config.yaml
d_model: 160
n_head: 2
d_mlp: 448
norm_eps: 1e-06
positions: "rope"
rope_base: 10000.0
qk_norm: true
extras: ["capped logits"]
init_std_down: 0.0772
lr_mult_o: 0.982
beta1: 0.95
schedule: "wsd"
steps: 4645
dataset: "wikipedia_en"
Each number is 500 + 40 x the weight over its row's rms, rounded and kept within 0 to 999. Layers, rows and columns count from 0. Numbers have three digits each. The size before them is the row's rms in percent of the matrix's.

# layer 6 attention query, 128x160, rms 0.0541, rows 104-127, columns 0-159
117:583494483496437461482426516434487478532498531589518494451514443561546480581546533518489446442486560498533539457515495483529495422486534493470561494514533453494560569506431481468518500527513552534504445483516444521478597479565471486455401498500518524495509473487501488550559437587474518458434448501539480537533553459475528526511535515549492463474562513469514402507477507492461512537466508396483469561536524552505559501543503508497452448481478528546514515566530467466473470557503473
127:532505434572505496477467523485449478574567492472562494436495535496525510477512506522600509472495500532527508540556453522459524568540466523471484554509477447527516518503546552533483552512453532541443522577431539518367521476484522564487539548465494478493501491528487542525548437525506469525532547545549498510447480417405458497527435451468488480519485559553530496485557574511462504469547557438459485545513531484471506492507514447497449450559468530571496449534434546481524493552452519
129:489433483586570484544479556505503494537528574417451505468526456468482573572557513485471487499539454438501503494430524509478517453487523550525522548479497566499446517545451463557513515424505552563458458468574588477556517518521500501555453511523498529569445458451501514536524445488473455479402464525543468511574521548489502442472420500457484464498466462508530465497514567470538470495508487509529564521491482483523566472489525461558474492490475524517486477472413507438488494554438436
128:557483540548542544533500520473531512543488524514520481499517470487519454496574465461535543528481480503494545479524535461447540455468573504481462442550414499480482449508558524433548478435548480522494490516435475445407494487474509476457507513439536514452534522493497472576521434525502574470486523510480579461463497471508557471437507510525459514480431545495552588431524459497524511468490415453531425517512545494512562495554575481494426516438478476542437514453561449507589528471553506
121:477536459521520492473497547567522511487597486544512432493526549501520556492486563489447434475492527519454521466483533424452480580477425508551527451517517453557445489474531435499493518511518531544550506460504520417494520532546533461471495516469468464480597519500470536452504491493497493496533434514501527518451505537469492470388507494518455468451585456509520415430465506527464537516558444494529575468473456547565483433539518585501492496493460479488575471543554480424448515492543477
127:502477493439519492496471400545458522484554523463491462460499548502463527483405519533441521505445478548481416459518509467553484520493441502486549461416502506473401543581514544523513501473548466457558500482445504554478487530478469480464485442560482591493466463479569533462533490521511486457507522510505544463526556556399486559449493466524406474503481445488509494473537482517513538436483526437497463483501465471527585516512538457484489537500487511470517516438553460601446522507484424
117:463514511479489452507440492534550487540521556406510466442470535539633469516567461486421467502516507464583470461493541522522450572521511519460517516554470509488444432526544484570525449475468461410518466500527510495515457564455551500573476445530519526513528550507500468502552511488495530467482474553517458513436445465508413505490486504463442473533540512542482554438517499477528478485524475519516507483578511530431434507510506500491437527505510558474575449455583540546556529504497442
121:486514493489479492557556465539559493419528534507562551516449561469542424532470446420484538472453584486472575476479531474524533503507530462534598514449513492553597457511483517488477517443462596553496443471442449482507516485530441433536499495478476494511503488528475527528537466440600468560476502463468467554457506515429491505442501533469478520528439499487467492468466488486451563470492523565443492518533470517499526508523470576500541481522584504482465477475520498563579549509547466
127:507465508509532457429548490513481574523500543567501503436451486543474465508545460459479546466506512535476473525556489552573584537480445495534477538482526503532460543492441486505470502484577380523514425458498510496528470475458546495530526500510513421537568514517624565515532455604523470452438530509518506485483548549557476528529492508498483530517473509457498476447583529505500494535470415490451517464500530429512479479528497528532541593537507442509474488533503540439580484524495473
109:400473514484488558492488483526484477584483515492494534453499569461487450486557472596497574520463544477494573541498505488471515460441455551472527499476556511389472536520471391476605457570494546507548462584545454454504530462516437535506497514519500514480500472488533494477494614540484514487468514485449485547497467519480482460547443503525509509449499515467473444495500521466550551541521582516476483508480482473518490438510521516463477510512520522623450469450494489557522556512481466
129:409507524536564478495379474466566532593521476490466473617433505531396508480535518532536504492513505507483464516519547521495499427508460492477492532504525520457560443533524463461531586514502465552520526475519455519512483541514475463473429533450460481506515521537458506525506432479585625552464480524492440512560501475446488463487453474549478483476551477537498486513475499496541495509541511454465535434485513477488512451471422463417472539544515506442507507464533529517528515487560446
125:487534488513528487485509540533501460469417500523491446587445457522525441504536465577494529464485524542502503531521452529525434550488593476588472460579559537467482513550402522509508470449423525505467477465471497500524462458495497529451474589528467508544487480493471515528541452510554494390491454493512478523501502476546588458541475502538463534538492494566446437521525520455488558451448548512468528502484461507460499510589473483552555489542515484553587489540512543536463445461551516
125:517484513521593499478511491486512453406565482533538491506495510452436537542519550562480574583469472505501493502510515475567425517551471553569485521561570443515451502511473517500549496507507486496541505452526480425548529486507491460555553410475606480446458485528457538458539489444474491513524458533582485492510517491469453519518543457410515398514478585501476474453552447515473504504543517429503497481497500474450481519505492493514482488514535571525475574522565487510504560581483491
111:510498511522516578469439464486459483516517440513508544500518463522485536469523531498505524483482530523457465504531394576592522440537451482531597530570534566537524483539537532557470458511475464500552496541545474512448501514499555527533483492595526395503497478490448453562512507576522587508523494517584507462498493514503517521518441499521531548466460510500479501436471547494459487476524492534586509515516523508538525540524472628507536512531560539602536473479508508527547439461500460
130:550527484502539497450486473471471421517508467499515438453536512527448513547531475485484495481543504520512488504536403522508566475578467440496589472455498557411507531459550473421509501445448582542471458492488447409505479541488521467525508518551447528533473476526592545502524529504467552539564496466514526531467444480544482466483524598517425493529411516498501558525461484515534613514466487484552531505458493493502480445555457507493497538496545506472551531533514487545426511528465439
103:426543485536533482507528521499417477454468625457517452493463498542513580486486561537490545427487384477519450569452507492471541505545576447473501550464563499437499438500499499433493527503444459463548501515467515557470572533540505549505604532459500537526492483503509502464465494532553513542494460536508519524491451543456480504462489562426447484513557487536493492538540548455564485467503464523507504497491550454502495612484527526483507549516486484470504531554522445501499450480567536
113:506445490517482504522525472532595495514464532491540459495494452492476485489490495606510484428497535469491445549514437449523553464533521505437532537486501509453587541453507519508567571474529549474486554501540477488445452508496536436530519527602551455500485598514452569430469545508526433478456494485461545521540446532503546447481540437526573501515486539485523542483556536560492515468514513463519530472539528533526524558451491520529420535522539419554562468505431526476550515444507499
119:510519523554504506554567544496463480495426565500523489513492433448472460468519477480462508505577534534523518586552514504494550448420412438489491568533465429453533558588522505497538591525491555389505496433573468475521462500460488521539507520455553465463536522473545580528433493491522560485473448468513558492476560491524460503452497540418504417519494469528497509451509486467479464448455533547495434516505548458497497556495484573496524490479520552489492535503523544528492497511464474
129:547559456472470589523519510496522521423530531492501472515491555507443471418475524410526519513497449466458504551440431503566483502483485489454539521459542413501584479453449427559519485523493500471511491477544571594523478497587519452451596499544468497528495486490493531523513515540469567476497516522467525531456507451580444468449453545483491496474495531516523450473522503486471517536490470444500448510435539533429523393500476455518419485454463501550541500531495547488506490450488535
123:524534506510469498497496526493519476492543552583516448486459500465469476397510459463566555555478523530526481488438518542469486472581491544563495485468519534479516557536467462497483458476549542482552506474517528435486412475415483532436486561491566514614460492503495449442489521564511471482567516471514553460469419459462526494437480498510507452524564545545491425427546550500498478508487506544484461507468502481482447583519484503431486497575515535568454439521532503464472466487572492
101:483499553494493479490473457546517520558460544512455518505496506476462489470510496441538479509486559502556477534479415453418425611529552500517554460444421522521519509502459418490506451462552487474452537490598475510520473474484457424547403520506495455510444558541514450525535496488457501541581508487467460503532483542452444590558489513525506494540503480510489539463497437452434504507422518431482472495468491499540494570485510444531547522502444479496457522550529500473459411522464458
119:563484548458487463533537533457518489595499470518474512475447488543522462493461503485495553494437505476484529538525524487479509542495532480475496489546491509536454572494493431445526506472491573484545501516529554521543466519485512563495538482502505511504569466547496484467507551354612500474518505521437494428515433515548550510460478562531470492486505462469551529473481525460503498445495494414506476432494500529543425572477447506532475572520479462572540569527500532475527619547426484
106:482497544531541500475520458543493456488516494419570524448557434577499462485484517476470528518484523547450474544504487555504460551471482457568464480458482525480536441489433553426571484500469493465518515504437451473482453430574448474498487530552477480454479562535506466483539554551493514527502449473550503580549513539501553460517463549449465514533557470456531494496545493557480456475542494520475512492518461486376458409432491412464507494485472539471434477521501514501502523487386507
129:517547477520502460521564512483528491518553544524554414544504475587477440481519504558507516501496455506514566432561502503513448506516458483431528460487494545541494494564456486510502487446427541510487523564511584538479455452521463505566405493530604506481448488431466429545514501522574513505508491436458505420457535491485528516542543568464504485514518495440404485514479556474538506504539417521515490528386566468473432476497539530498493511515498529469496517459501461490483509460456455